config = dict(
    parallel_block=False,
    init_std_o=0.0,
    train_tokens=133000000,
    dataset='wikipedia_en',
)
Each number is 500 + 50 x the weight over the matrix's rms, rounded and kept within 0 to 999. Layers, rows and columns count from 0. Numbers have three digits each.

# v: layer 2 attention value, 64x64, rms 0.314, rows 43-63, columns 0-63
# o: layer 2 attention output (transposed), 64x64, rms 0.279, rows 43-63, columns 0-63
# gate: layer 2 MLP gate, 192x64, rms 0.448, rows 0-16, columns 0-63
# up: layer 2 MLP up, 192x64, rms 0.45, rows 0-16, columns 0-63
# down: layer 2 MLP down (transposed), 192x64, rms 0.234, rows 0-16, columns 0-63
v43:491532531568583564481586457490518563441513472474487458480486513510489496609418596469501511553482432471496500458462479457471430522553492426563442468457435450553546473527572507446475546531549478
o43:455448464452531499544544536544492509531539470486535550494501473505557470462462443471571455534518515535485548503542543559483482521452467535443542444513583446518554478478419463396493546498451514
v44:502465535580499447497467510491473512502579570560525510424509547539559527422560423546534474497411531483506454430470411460523512482489584435546496536475459544519474464547484456500522506455540508
o44:511546522543496556545448529476494552453446480498505488450482428524478516546528535503565524510516493511520494512447516494420503488567506485440448459482551488559516556537532519467445449503482429
v45:516426528552524560451530453542547461504541461528431522408507503541577539550467539537473407623542474556502524500554421523515456485514539471491467541429465446516473397519470465434553500474566556
o45:469498435525499553469502478523499511494478498512467500446452486500559459542529506548587376525511541485482472540533499580458548519563481510576592375478543507522498484441461484487511442503436504
v46:467461504527523516395461490548581488526458466531478513603524504542489499516497622491392591419500490524481527526545468480490441477499487499477435592373459480496560582466521522481514461501498551
o46:518474478459512494489524506505500481583520515480463489432567507515502481499470515462528507505557438476559483527552479477507492516425476450540523424591483534548541394499472531521521469509492509
v47:566478417392479556441624435508503552516511495538529479520495547562550483535433445466517447586502489436502556516445522456488482487540521420502434491548508517392557491526529584493493519462518467
o47:478477422495551550432510485518479434523528492512491574476515462536481487509469528526486479511456522496482548596617540566538474504544506416476468527489458468497513503444495495491444490487544478
v48:392560592490512473339521486530499561365479532573551538520377534622514538535518483438514508569408481458488541532514475561505534582502554478529453447563449504456474476503500461440488525471567506
o48:495578475517468483478488467430502512596549426453423513507545446527447473494482508556487424538604575447508465515482504492516520524488560565410553474456501480504513589482503485539410521544475504
v49:511596485556485504605449514451442555477534469587542475555490564513465384508475481506495455503472522463543487572570524432362420508436559465533475516479501508504503516493456439600496516451519466
o49:541499456535501626538517465513544511548467421520470486501529494456592483489405549588514569485519484467446464546466534472468497467512378510488423483471518512483536559520510447511451568530461493
v50:498521557473405456509491480480485490504526568515448487504504580510528511463480536473475517449571507504488492545442503459502521477415459512555530515418674507493522475486482585497426548465569443
o50:473477492418493545486430522518502554545566496459435477503469521551515556468505438558509515444508520441491514526457491486494563498518496529469522577500497521370497483557527517455532511414547530
v51:521493532499483501533525465493485468513459520501477537513442525497600465550493512520519556494448495466455497497521490545416485450551368426496409522534522511546622552446586550467455505542448451
o51:539470557512497480573504571517485570489522513458547488506542483519494506436477511548568461461481491516488491536448569548431396502487531440455492509527467486520503428467497485478453529510506542
v52:547444502548435483452564508508497488494451460488509480566494463501534596512496523525533512530469605512368538478455506492606548428523460423515552402484560462535495454485479522463484524544608464
o52:412574519457501524393510472518446519473542530493510505541464520519546520523523469477527455476427521479518549485439466546512484464449548491497603509587586534508432494481497507431469507554508461
v53:448487459572430500539490441522552542535535571498408547571518487449506448483524489532492448566393495578502452516503505523561492424450503518491417506460504452528459636487575493526485491458417456
o53:556410530428483513532531583460458425492589511463523358537460461522507483505528508548563464527530492473489505480499555488526440510545445519526472507533491458478495450466511570447514484604483532
v54:568608489529532484492495453496512512549529453565568474485472539628447519474464437413558482481502505496475438518571524522522452474413551539534505404460495480523507492484484468512496479444534489
o54:573502411499555542558483478510450487478464488489461532543538526473480478484471520547519551591515503503492471539454493496523479503506460588432431447472542539513511484481545468519476493508514393
v55:530533477500497531516575392519422484567479542530493529498487529550461548499484494526518545482409486503537515510464495447608488480414529475510496539529479535439488420504565546517471499480461420
o55:527471479396528522493483544428419494463480503519534507511563451478451517484525520476528472528509529541498487616477499529507507561529533502514479528482458517547535530453496439508459471496445514
v56:503423451524501422498506466475545535489499495531518494469493472498522528502557487483436475466575481557492493555437494498559520570493525528473548517507531459537446543478453422544510502478499518
o56:486548504487524447456477454505467483481481497482411465497505566533462447514473553467423552468508496495547437486500517511497639536510483484552484485527534500532486476544550470511575481498500549
v57:487502505486510519525615492525458572504487449503445453528552568502451422510498396491523487544392560511571488472500444521390497484534503417603514548600560469460462474477462532523503476475547494
o57:543454499568519580524490494463503473528556494470554588518542419463505472485494502511576485476484538436539492567496535495466460443480528406384481609560498507479448535461502505488526397550451497
v58:539484487519448515546477542436545563487561439572563530477532549454472476432574454432462431481508445537525439577533552565502436437448522554495404542451572535516405523513544472461465554426497490
o58:489543496537503499568435527477432554505560461491448407558514495443501519528498494582489528500563491518495561485483529428509566545549475464460418523473520510471495464544490523503497491425458477
v59:505423459463532472434457510555581532428514559519523535443486520528495547418479492531514509511468533440520548504458432524441554459498496523479496394490542555552479519530544501473496473507586505
o59:462494446547451508492484550551472465510501500490549526475579481519454483551477508476402488516535536470503521524480476409485495462498535491436573502516484438564498524560505540542525511501547437
v60:553482485568600441431539522484458485438445524518454505471477546439480490474510461545451484493454504521426443494527542439470615530531500454529511579493444466477457498513508580574504525494595475
o60:520571444517497477443618470512476510491463446525474577517549496547502456513495497430526494412527539514411510520485508490458472377468517526477520449569513511468449589542529511482541491492531542
v61:570444482462532517429562496501463511510564497550500487494443460454465378467478537464543515440396517582503538493558438542582518498585548445533505434552674590432479491517412594464428455479516437
o61:524474576492612563464535436470541458482551544545455460541546481594499537474512450466457502497459465454496505509511525483523489494505564424448528555464460521529468514566456538424483484544421457
v62:479451534499443438413467532478449495498525430458484527492585512504564524527467433463473536539598585491483528506518425494501506483436450534560485536529549516548456503516563443472496521512529564
o62:426551571534549509512546516514420549562450539455520493498378506502504480498485418489414508430521553470481529522465533542421526493437556529560456507619566501515487506517469473423531466518552444
v63:441546419436497457568545498504475518572453411519537537454397481567559489523462479505609481461534448531448451480521463479467579475513471511473480492516567544493597480449488487538528505527523463
o63:470555465570545439539520467484452547456514507573485518440513497583494474489467538502547494516485500460458466510417518506527436528488490501497488506491525549486454476485510526537509496537498488
gate0:432641488554510477481514389527464548554503458517535492473446481493465491584501536415538465553504499471452539511519494526489480480418535555607568562473577544463432476507435464473582473461520526
up0:402456507518522410532622534478549530476509622499497555497498427528560572570593482421465450632492519478499485627494515511494458460507539394424454415504365409446503464540559483509482497555456475
down0:398444492586513491575577428419593499497476464481451575558501421543542575476445503406483546534495541540532594569504503451468509577517417428511495506497437375511458482564460561554556495443462526
gate1:476455466599531572457484480565560454466526581511511505405618522461520552495490406489506541620469461474489553519556498517438478518461513621467409526470495534537360542488485484489472402548509582
up1:453455512502488419489538521487495481570457590474521522546416527519567413488585524498469565472431562535422516460472534491452522461394520411471618510497473481498463504606487492517424497490579585
down1:495490461497425529514495606520490484468576533443444423562568527487537505464510426485625569542480465494494461526452446524455445461481449436528595517491468494463500470574535502551425503479560580
gate2:485524498503595610500470474581543457491471500555428490513488496542560500479560518598539485428486464539527467480525529598436560551474479539508488466497557546463519485520495523482502410403485454
up2:501462543473551595383551533470517467586478473500506471391455470506579546587566481443529433455583567569476505516503486524499527599536472467532583524443440443474480454485529444474486418521443467
down2:517508575545599470497534454539568509466523513447458478473443453544469488443491572531431454475513437485493482415558464525423535504505538515490471545493618530555499571483488499527534440443508513
gate3:487594537510535497432447480576365581517459478470582569547450507507539490496477522482460539441474466427442441586387555488476461533418529495539483466478484497502538500440537540511496495445497512
up3:532542531422565433464477491536371591492421523516538511552469465538573535471455493508493519508455428413487503472367606521508480499489533509458456476542409517524519497506520501516478494463443508
down3:473501539508555512517544579461532445426493515488452391421540578433449517521504455426470458577381481484553486456523581518545574516587509504448435483549502467535536521508515486561477500469455523
gate4:514503502489529449556493610555413472566514522428469490547490495525575448415524452524551554505545439592474514496468490480490550443519567537559525453538561510517484413465509522415428498391542542
up4:493440453535529439444560477527453588422411489511530430424529521517559531583540444477558441548503498495540626509445487556573534543512482575500458445459535457470532554447585573463512486494420500
down4:394507516545501494499460537430603494511427521542460575463464494465387470525527464450518511417621508459487498523508387550510461474509501412471562567550511505539519615502493468527537488535504507
gate5:513489574492464538472511537519548496553502394440560515443467463533507456441561365494502497538550514466500575499520430535494528467439574522615528485574521580475480402417487454510517501476500379
up5:504574528537466595403564460475459514661468450565524519480505515474526562472463520519573460550480421423491555505537501504486545481522537527505478471469492485471533405516563510488541518489477508
down5:547495534534522572387469481558448436544457484508562499531476479505569437511468415616468506525475529479466452469551416539435511525611517398540572445484554480494580480461505429554519517541446417
gate6:494488497489370539474506517512497442433472475576528540397479419430525563483601424512499473534488505512494579538541401558494540421549473492559474502481483465530548544547565540493540422458583472
up6:507564573544436465537513495422428459526429518583507525586530547465527502423461455592447509484531533568531516436463537568486529512561471487491541529494434450569589503412512537652595560472501430
down6:520579586595451519471483506602551498492453472458583423522456518357501453500519435522443437487612563476550491405530419530503492534509530493483489535519438431537496565511536504526547522475448488
gate7:558514437485409461491461447525533506514486505522353620494503529416501493408506494468552488556560521400434576509588545552452512468509527549540543480490544454469513554548536417501540555475561460
up7:508443516506449462466562517503519485493458509444461497505448523499465593563522526400405416463645560496535471576562609493467538522468456501572648523404504524416614506435373474509529611537468450
down7:603441554552565453570497521493380474559532486567485524435540522439462536504592421461502459498486470432411482462580510513487506459563446492564487484444543448512573625477506491390491570450499444
gate8:483537483465480513480497534398474502645464430455441430481559454475439539484453518609520568506559490547448456554527542473410555503578474496453527420492534515474544493562445503488573507458469509
up8:485490537532597543430500403575556458390567537500479503549449563530569570436621509517447535489515463524476513492478423480569490470446430459501500530442398468528448539458520528436492531471559530
down8:593497556402480519539514493515641425420524506501434532506452485470499483495526543441535519464579456591522445496470493430463550520542475514493444470543461537545519470537512472535430490542511370
gate9:535551542509553510446517434561428496469385558510509517511474525511512571526537551486429538531501407502509539427471534453430556510465451520461517547459450464545437546445544521529441505491525397
up9:471449553535457519538462435454467478525452520500459512394420568476564411464482486546519448560467531561469484554563446556604523473451561455490499539526512595480544499530496490468519503545527584
down9:432509557531521479416533620563455510504512550428542557549470553473474568539470521535491453449475433423502481454529557486450512535508501506452474515472449526528500500545466521494472580545417379
gate10:414484516499415502420432450580595489552537396524523635502496504391478548541512456440490441560431575474469531505584500527570537387468472496535419416522487536477530503595495554486428466535529516
up10:455521474416507498512499508554491465485470489525540532484432394421478580454532498576435571501478614489503440530407467550532512586562496409486498554555389572567480539479505541495516546486476502
down10:431612583373438448496463414636468465494490441564438527476480506498522364494525559515462537519457527546470491473503434536532519540506520469532548469519478618544403512508573483487445483575506443
gate11:523568527520552458451526497485495536464473436458678495528495399508471472471477501544495538613504502474422516445510496466498436564510461487502378468422443473478475505483523519479498514530520546
up11:501464487534476542422468498491520484490545558470470432549437533458479616508544566520544522528421489537506495514514565550448565513439525475452519590496520467394477473495454460504526463497505419
down11:570440442515459463453544473483470546541457426505486532498487566552533484439461499445480471459582442593548500515507546530513497475554454567458486485575557492521571504526579480472497504462453504
gate12:452505477431332535568445534473470573469493467564447522451449409509451435495516467444441489491516583503476508527576519561446470553474507606505481459459394477413502570427501501540557516469541481
up12:543505655451557524463541457527483468462493432473549551644546498465518541511491459526509430584501488491502487529509437480497482478454418460530498491524564527515523443452452403500497542570480504
down12:470597594506395483527496519578496465468537428497432450512509569382431518473471460482554432473555529567440507449540481461582464543541467513497552474491492545532493499542469449539517464586462438
gate13:477469467431566501518508504524518491474542404490427525428570502496480533488497476497487445480601535542522595503473455363503410597499431513562516515512481450559648468421449595469430513510480429
up13:538557442525434443518509512490426559452545540579542436522419495562442450433435490439587499437395443384566479474449522581514513533518472562514470479525487537538558570555444519539557521450612450
down13:544497483542410541436600391568392501542581510575545420464428426483520469465458598508495539524579473520559479522465495462529600512495529451484508555491489524424566529554433487545493479455579481
gate14:445477466459520468472594517569450521518467496519487579428504401507509528522551537418484480578593532512540454560510445535412461537560475469440506411450588500547530487474466451515579461550486527
up14:432497489468589537505502489533484551519531455575488600410552471470511506520554618511465579472498513516445415537437490499536421470439481360447487638497467516424500516462544466539478462549563544
down14:531533504561574537563469455454508521450568421507598504508443423603551427441487497533479543453477456457436494467428623475521496480506457459461494527476469499478464580517547558550451472550507557
gate15:586430529402585530470463565513549536570529524525483521473501463522515473557495477444478494482438509550454536542526466501476379498408469564571530530500479550465465472498428480488600487415596473
up15:476533575527476515564599525519478465363502533515525478507480489521462482499546544482514473584499520492623554490438407474486551550492501474537554510603528474469537490408506595519420463514501491
down15:415539433452433461470475525512579522387439493447540523535460469377541454503509526483525425526547527465480511539507419429623511508505432544461502559573460495522555479553475546551545552464529610
gate16:429592508405464457474493425532434509486477494524462523499487433543541427342459543473523444531544472492469479448464575555410492472557487482527493493567569589549523409543504468545556516502545491
up16:461555480471520483465517454554473528430540503431554509538481544549507536443492528499463523519581517442473494442573436482468496488528360582481518425617500509533509532456599454557483479490545513
down16:483543461429502543504503488466439448497566482451541532520512557533542492439512477520544450663522541456442482514486434520492452514555458434540603525596504490543516587447477433521402460453450487